Weights of a small transformer language model: 5 heads of 64, MLP 1280 SiLU.
Each number is 128 + 32 x the weight over the matrix's rms, rounded and kept within 0 to 255. Layers, rows and columns count from 0. Numbers have three digits each.

# q: layer 12 attention query, 320x320, rms 0.109, rows 97-127, columns 80-159
# k: layer 12 attention key, 320x320, rms 0.107, rows 97-127, columns 80-159
# v: layer 12 attention value, 320x320, rms 0.117, rows 64-70, columns 80-159
# o: layer 12 attention output (transposed), 320x320, rms 0.114, rows 64-70, columns 80-159
q97:109126118154127156110101137152118111135114119111116149090158127152142114159133185072141089114192135097087142128091082100110112114093126159104124115151158104106158184145103156175108153137099139140114148083120141161136091102130099092144145128
k97:117147171154109099097142119118115119155126146102129144095100125137107114134149125124120132102141111122163069122111145095148103139138115083118126097114131113151118146076098124118087151110110150084117149164110121180143144145116124147085115101
q98:159137146175139080118116104128144219151146122185126135175117112113131165149151087112171170159120146135226158148134147116184124194125144110109144085079121160145101073162160119104200123141124103114184132157162084069135165119105183150082143101
k98:144109083128074182131097175092136137099146060098142101151147126080147136144059127133111083052161148139187133170175154165103153113149132100131214111042142098137161125171086135120111146123200148128118108164149191085132139147163115163104136148
q99:175132119142151158096152117122134119112161137144139131137093122107104105117119102087132120115135068141130145163170149133115151168133144140101096117169130125136139090174117089097146066129146112120160096171129121116100176127105095152171132118
k99:023109114124134128130153196148122206053120110113130136141112059143142179169154114169129136142100150132139136104133111134169107091121090113122164122201141181167141154138190100072135084163116147152115091129167084076161157112147116075116143105
q100:154137100133101116108164146126134135086146109145141168196071114126117150135090101118176121145128107202131133159115132152173146156145154094096157157130131152158103084151138148120135110103107122130160142147166085087116207117114154154133140130
k100:089134074115134186141145164109135101123117126127113129094152144116108125160101174164110114113116172129137169126142120159135172112179138106139182139108149142105156126145089151131143092146178163130137166114160151140106131181158129115095122179
q101:149083103120187128186143105146116145164145155107113120138169060136155097100134126111114151109121139065107113128096098196072086079096115088164125129132144122099137151019128118159141139139081184128112129118102135165116056142106158131117129120
k101:195138160167092088105147070135081123141132113118158132136112167133169080113128112142147188105165132135116090164176126110131117152114142139124109116104106175110145111120125118118090148123145126107130118079089119142156128112110101183113103130
q102:117155173153121097109124097115160126129102132156170111082118144186126120126124136125112134114116126191124169150128110094171137199159121120139173124170080138165103130138133164089095099047140069117131112129158174053178189170155138112161124156
k102:121139133135132160110106170106117106117103156126079157097138122137114117133098162129105114157129167137131167096102090171113179156120134116064138111156132128080104120117076182106150126120162118072125120115140119108151105164139149142133170149
q103:138170099133083152079160181116144134107148095157110200192100109167085169088101141119179135156151109127193143182132101123094178153168105054102112125122162159127131149154140121131089149121166124161139145118160148085134179144164189155100154164
k103:118116096129117133159074146108205139093112113139135085134118138121119161131143125156061134148123134146167166103108141152138105145116127104121143143106116150172172117136096114146169108176117108131106163103128129109107156185142152097109123149
q104:075078151146121131128142111157214095128126115105141130174132131167094161085169130161107115120171125121146097108175128132141112132127090071160130111133070114141106125140169129134144105126120143155167180129126168125107143110128116142112079115
k104:126086140066080191122140145128177161149122138166103125099099146173078094151062148112063060143053232096141163079112095188109142150146128158093134115153192101121099137098017186129148110155144132089161139138123133114163124186106156158133161171
q105:046110136156101072180126110148100081141115106079158084046146142176175135138151085093144116059130092160081135109109108094130118132124096069164128148109148149097063123134128086177096124118110111131130162124117172122138086133138098128125161114
k105:127134176119096156088130102137185120114047149160093129074088134210081128164084124120112080104106146134116198103127072105126161180123126146041090110076108112023063152074055229135154113145148112053101142143065169129170090186129216127179149118
q106:153113194107097150082192097122161089134202126113099200126065147189094176117149084154125175119093091148137124113142117099120100147161119078089151113103124133138121139129168160148176151139147106140141134081176151119154172150171190093075131177
k106:149107088107143126143147186148117181165115156166120141149164126139101133177091069112129171113094101148181169117170139132135097130145146133132147154170159132180146105130131111064113115116123149131108116146164137088086147124100118120108120153
q107:157125125116090140066155151141163116103159149153126169156051120217059122096152079132128157131079104148158155133139096158124095142155100095113179159051110102127103116108127151156128117148092123138168133123128157090170205147154158115096118147
k107:137121115111125157148154127138178134132152142149095103152128110143085124122099129138115131119118117185172157109108111139095118146134131135110148135131155119180114131140099142113124139130111141136109128144128128121136159126138130110143114138
q108:121123131126116105189093183071110122114158114118130151153153139103126119212113096093140118146098170113124140114092075124110110060139106173125123139167166153190215114165092101143098129121098090082112155102126133182126107155122088114088162079
k108:143125159167144134127118112129143080094101150090138115084110119075116120085195112164106097162142132132125120124123108091096129103146126117142078106105084107102151143128172166129174128134092095155101183094064142136145155113142115111121144087
q109:117126120166129115152098137150102130114048142096151066140183128090149107138136144122131082085122172135119143137147152196172066164178102151219191120178107130093108100136123092102090105119092135158116126150110127092095085178098068137134100086
k109:083109205113123184087121106130158070113126157141089095158095115147095107098124129127077104116110144141106162103086049083104134156097170142087093120121081139088119117138105183153084146101110147108110129152085137174172138153126194105184117097
q110:161110145210094092099144108138137120105080124142143138115132163195083102099140101099108092134134125152146149121134135188146059156158148048107182079154096133090095125170141101130160076123120104153158171110139134156112139138123092111153116109
k110:124116134123113136113116139138155131159127140141109117147148125135121143121099162106126113131117118173135147135087076134116124139115152147089141125112174128132084127119099139120115158090124162090138105128143127129156166155113147079151112115
q111:167097122165105122075151129127158137137129127118119134131121119168118102145165089114111137136126119162136142160113132161143089184122134083111180127122096121129078087132173135122160074147124160137161131131123169138116165162130104137148108097
k111:152124131112115134119145124127155118149131140145140128136141117104100137130107148127112122121096138166127136125084091147116123175121156153105141112102140122167097120149107148128115141102141153109116134123131135135158172144123146103157106123
q112:124102154125093096140105106151093145168120159137111153081174146095109126122086181115060149143180110141098116096094156093078150166126194104176117107151173096147170122131148151130126094118096102140211190164155073139155141069124105169158065111
k112:131113117153075118107123181114109089182198169115106185170184130121087143083029161092131086108139132156064117157156192125142178079119150060090122114128188099106089130122088073129138111090187202096141131126095144164136122096098144101089127111
q113:125093103130145119164098085098140124137093126160137137128144193120149161103150189133163132158213095118168087132119181118101119155120174050111163080169145130110158126160195101166158175167123087140123151121162132141063148139146152103149112116
k113:138151100071153164141152135111117195186112087217118184074131124190107087185041132150120149182083168122176153140148152117151179141110137151138151137196227118118067131074116197074084138134205142101101084117179139089064133097090122138138162158
q114:166127116101132152092161139148159124156158167165116127131140080179099121138128100146156110129146117050122123099151150104130166135093094168132099129047103138143085112081107168127153085181120145103165110130112157129101138124143143154121146181
k114:109173078147122119146176138154136107112144110089126152164117191112134118094102097178155156079161174152170139140155144171114130130128113125158139137114135107151165128113138095145167094105090120127131142139164134103109133099113111122090111108
q115:132103110130143116191136174106139117128122143128117094112173162066162126133125137133143135087125115139157104183091106172105180114141137148149119124133173108122124113185144089107091177091137176129089109103163152137155122126128103114150109060
k115:144131137123113133129122128130158132122115122138145165119149091123102146120107119127146128120097115149070127144109121136095114112094114137104129149121131134146056163152130116119117118184130128141127119113069107099174150103155142080169110134
q116:074096075098119097153145146132105115111071112057138115134184081203056115101109136148085079120133116091114152140057139094069129131139158107159173075173167120157064162087155077148085130064133148122149148112087145170130073136177136128121134157
k116:175090107078161113130075115089095138131137159132132066169102171130157159107098159153077131140180157093093173094139108105137174174206161186044171163075168158120119160170098167118089187123114056146153092130139130110109122119107165124087111163
q117:140085144091134145064110119131078132158152106181159150157110120125135168108175099138153135118143054138152113135112104209077183172174126039078119114108101098152128107172134136181172099176178117136115128143163113155118135110116082180143145126
k117:104147136158096134123131176151120112184115112059130105158168124151119203163147096054132135089118148121102115148149117104143156111122106130110150127146126173132193114105112053119205147132181222102181082098138137124109097128119070145145150172
q118:149120176083061151069149097106144128131181075112127176141116178166062114141137140131083092143096168103110129092199123105106127102124143108100125141150121139138159132131140121084162137208128143104128128067122111124158128173154163115151146179
k118:103101113126120124169112116111132164139141085091103139076117123148105108108142114115146106132114087146123102110170116129183145100143135203166142086138148173133186075137141113070139130113136139100132137123154103129129053155200109174132049086
q119:167164092137135124166109152130147107120136138158171129117149157156141118132130129055176107138125097100148121095105097134148162113165131086142135074160073191107161108093094138147151090147062026129153154124156133105115143102157096135107182145
k119:151150094127174168130126096118126068081091139118139097153091199097112082125140130147143178169179113109172129090188133123119125139141115147107122140155157100056134111113168150128198061137142096122170093106121123149084128100134155122132120145
q120:142126086190109082126120141175102105123106128124170112109167196109141157108099093155070092081126126124116146139162152185151087127167087137164152188137136082100159109165141119173123125122107154145172185131125121139127137170164128127187112043
k120:156075147082131121152148090151182128111096208144086114163120064101127117089119117159119117114114185138161157092110108082169138143132138103044123131107111124061101199123106199138122120094096104135072165136072132135157113156138177083183163135
q121:118114098170143137163126078175167066127161104068047115125150151113070131100180070132083112126161203084143097120198130215095071133142115106147184122093114123115157136109110115165120083168108113110145173158095103147153117152142103129167103110
k121:155097086119059159139184092174147047165160152110111149136124190064160096068083195084076162095174197152144157122119197103145113135134149177116179147133174121133131152094065092114145083090140112134064128158103125119162090095147133113126099080
q122:085112073081196093195111146179134111147152111132153166067187178085177183093115167142111152109108093109179128100113122150119126139103136194177081142171142114113098139196145142108025101090114140153088105145141096099122137150122088114153145099
k122:168095152120117128107127072153092108166176159202132134124142078095155059133121141133155133074098183096097140097134128110143084094122120076109082092182093167136064163076113080137102149148116165126149123139130091113169084148138131060132118112
q123:130157134124137180128199151126130126172085129166138092139115145149154099147156126128169169164179136102080086145137156113097181202106074088122162111147163171169120118053164231100166181134099078083172152154057156156101088054142077139095097139
k123:148099086074126190164103154126090069100121110141052091130159126120159136148133120181119124136131142133156174128119168132108207182142132135070194190062147115071159113122116210131135072123156117119114141136074182141089131175154160188050159121
q124:141118163085116141141151081095127148128167157120077175122074118128065150129150147156098159185145203110119139123171113096108131096108150140120108142111124117148124133108117169133128110180110172128137136132130141112109154092117171113092108187
k124:150090094073099126168155142148114145118152084140120175154149161113134095129074126131129141124096106110139117155139218171158111105128115136168148128146177108181176133144143094093113100140165123149128127159129103097077144107129072157088130112
q125:124119083139161172079136164179088164105143119148137145137103079148138079140150081114137093108113171147128124157131116110189075127099085183160112121139101157186121110080107103096106104071173096121101004161087115107156123178101113152114165119
k125:129146088175116108135101129121138157108110148067113077099080170111152119128113178153122133100158157152194151106112096094100097179192124104111136091132060109149129127105126117166153101124108093106100140135162118127148168114130110136115164118
q126:163131108103106089109169107074117132145103134090089169135150159101056103110121140162112192153160148112084172133153106080071106143085197184132144152117172037155076172156130114093167213170150177094156092129129130114136166113124144115140102149
k126:105123110116149074150170154131080153190170073129157144102148160121133155125059151122136154104115141168122104127132170167144151092127183157156167181137159169184095125106124108097113129087155154074117094149117137085114130103153113144104045118
q127:094087155168129082182144101069189124098132194186117130178122161158140166174133191113192052137157126082171124103131114162099083150136134076115148050169105168090113147157145069220141142068152091145080142069078148135062090197157103110150177069
k127:130117120125105154082151067163160191179094143166138180104143100078149031180191071104168160095089132148210199166124029135132118159100106194095114156120102135072076138118141157081119175129162117099095083108172103119126139123055080147174199119
v64:096109102182155122103111109144136101151161112081114110070193135107137109137145092085124155159133150078153155107114125141109151197101117087133183205111098145080129138129145120179119154033117180149154103094130174178169111094190162101148121092
o64:082155086088124141161121127071079168119128151150114180133120104161104113113092140098090120149140141113131093098054099115065140098137168110105101061105152175140122095105140173064107187109127145124178158108159143135179084137168125131150065162
v65:195165149100129128136133151181162110123117155069145113114080107164179177076075123073134089071119145125100131099156109109166158156114161128088129163133157130135111107103088127105187114106127116144086100173169142169140075104108077132090086101
o65:129151132143074094100101139106125156112122076145108086098103114132125177118117163118096135124135150153101138090171131113100169121101114144149145092107111116089145168136122097188112107081106108148110080109109147167133131130137144084117099092
v66:165175065123213127154098130097112116082191119146130049113110198126128134145132018176111127134135099117093147189089215131150100133059127158189114117114128156129141129109128137149195163024112096077132141138190121186094126087111128097056103148
o66:134095102125161168112149127069160061183131112152160171110136136077129123111101116113138120145100117129136219160084080106142151138105138115127085134140207138139098077114089131094123075151110156109145167136146115101164135142146127086142125151
v67:119160176052159111182159157152143136110068157141149126067143053195178161119141117156106123098135126165073158146122146131086110094155130136122117097153149124094138128092061117157178145132183145119079079111128128047110129092146126124065131182
o67:137103125133108124126145175161110168114082091142106118106126156072104143100059142146132076181128173059132138117121119091130097189111104174112163069149190083107055111123137110157070072117082038113194119091104137066112089214155100129121120116
v68:146109062116131146138088093072127134143129151195136110144131165092151156152085106189059118125185052093150116170100128154135140086157135132104161149103079123135163135061099122086158153130122152187105096109112184157124135114154146168106127183
o68:075162129121129119135123113126134107123087178085167150134173155115121109109128145072099110129112100121194110076123120151171149165072044129101144133159157110180115093205154111145136125078129159081113177199119121097152130118144127121104113151
v69:164176159183177083186220163155146091188141161099198172066081129093153076141091102137154144156117126138115152076111053111077176160145141093103119094079138146151140140141110125125136147098163158133156102134118122131155092154151133189105119153
o69:104189092089121217097185153137077099182132189170148114078104158119099131131143070137098158124178189066196187142139217202103108136149129173172155118099140130153113100108148182081142078087048111134170139108132122108118130225094131122140101137
v70:159132136097152093134081103124131116053158156125178132083119133141166102151062105132129158107134163138146105225153136162153129138105078087122164154097162115136135137213140100161134159206150096123056113084118146130116125160074118063182086134
o70:116177158108118162082185123115130121177100093123087134140170096126094087106144153130155105173128061122099176063168104124114140104107153191142157124174134120136077186156084118098144119070073101177149171152094116103125176124152116106127160145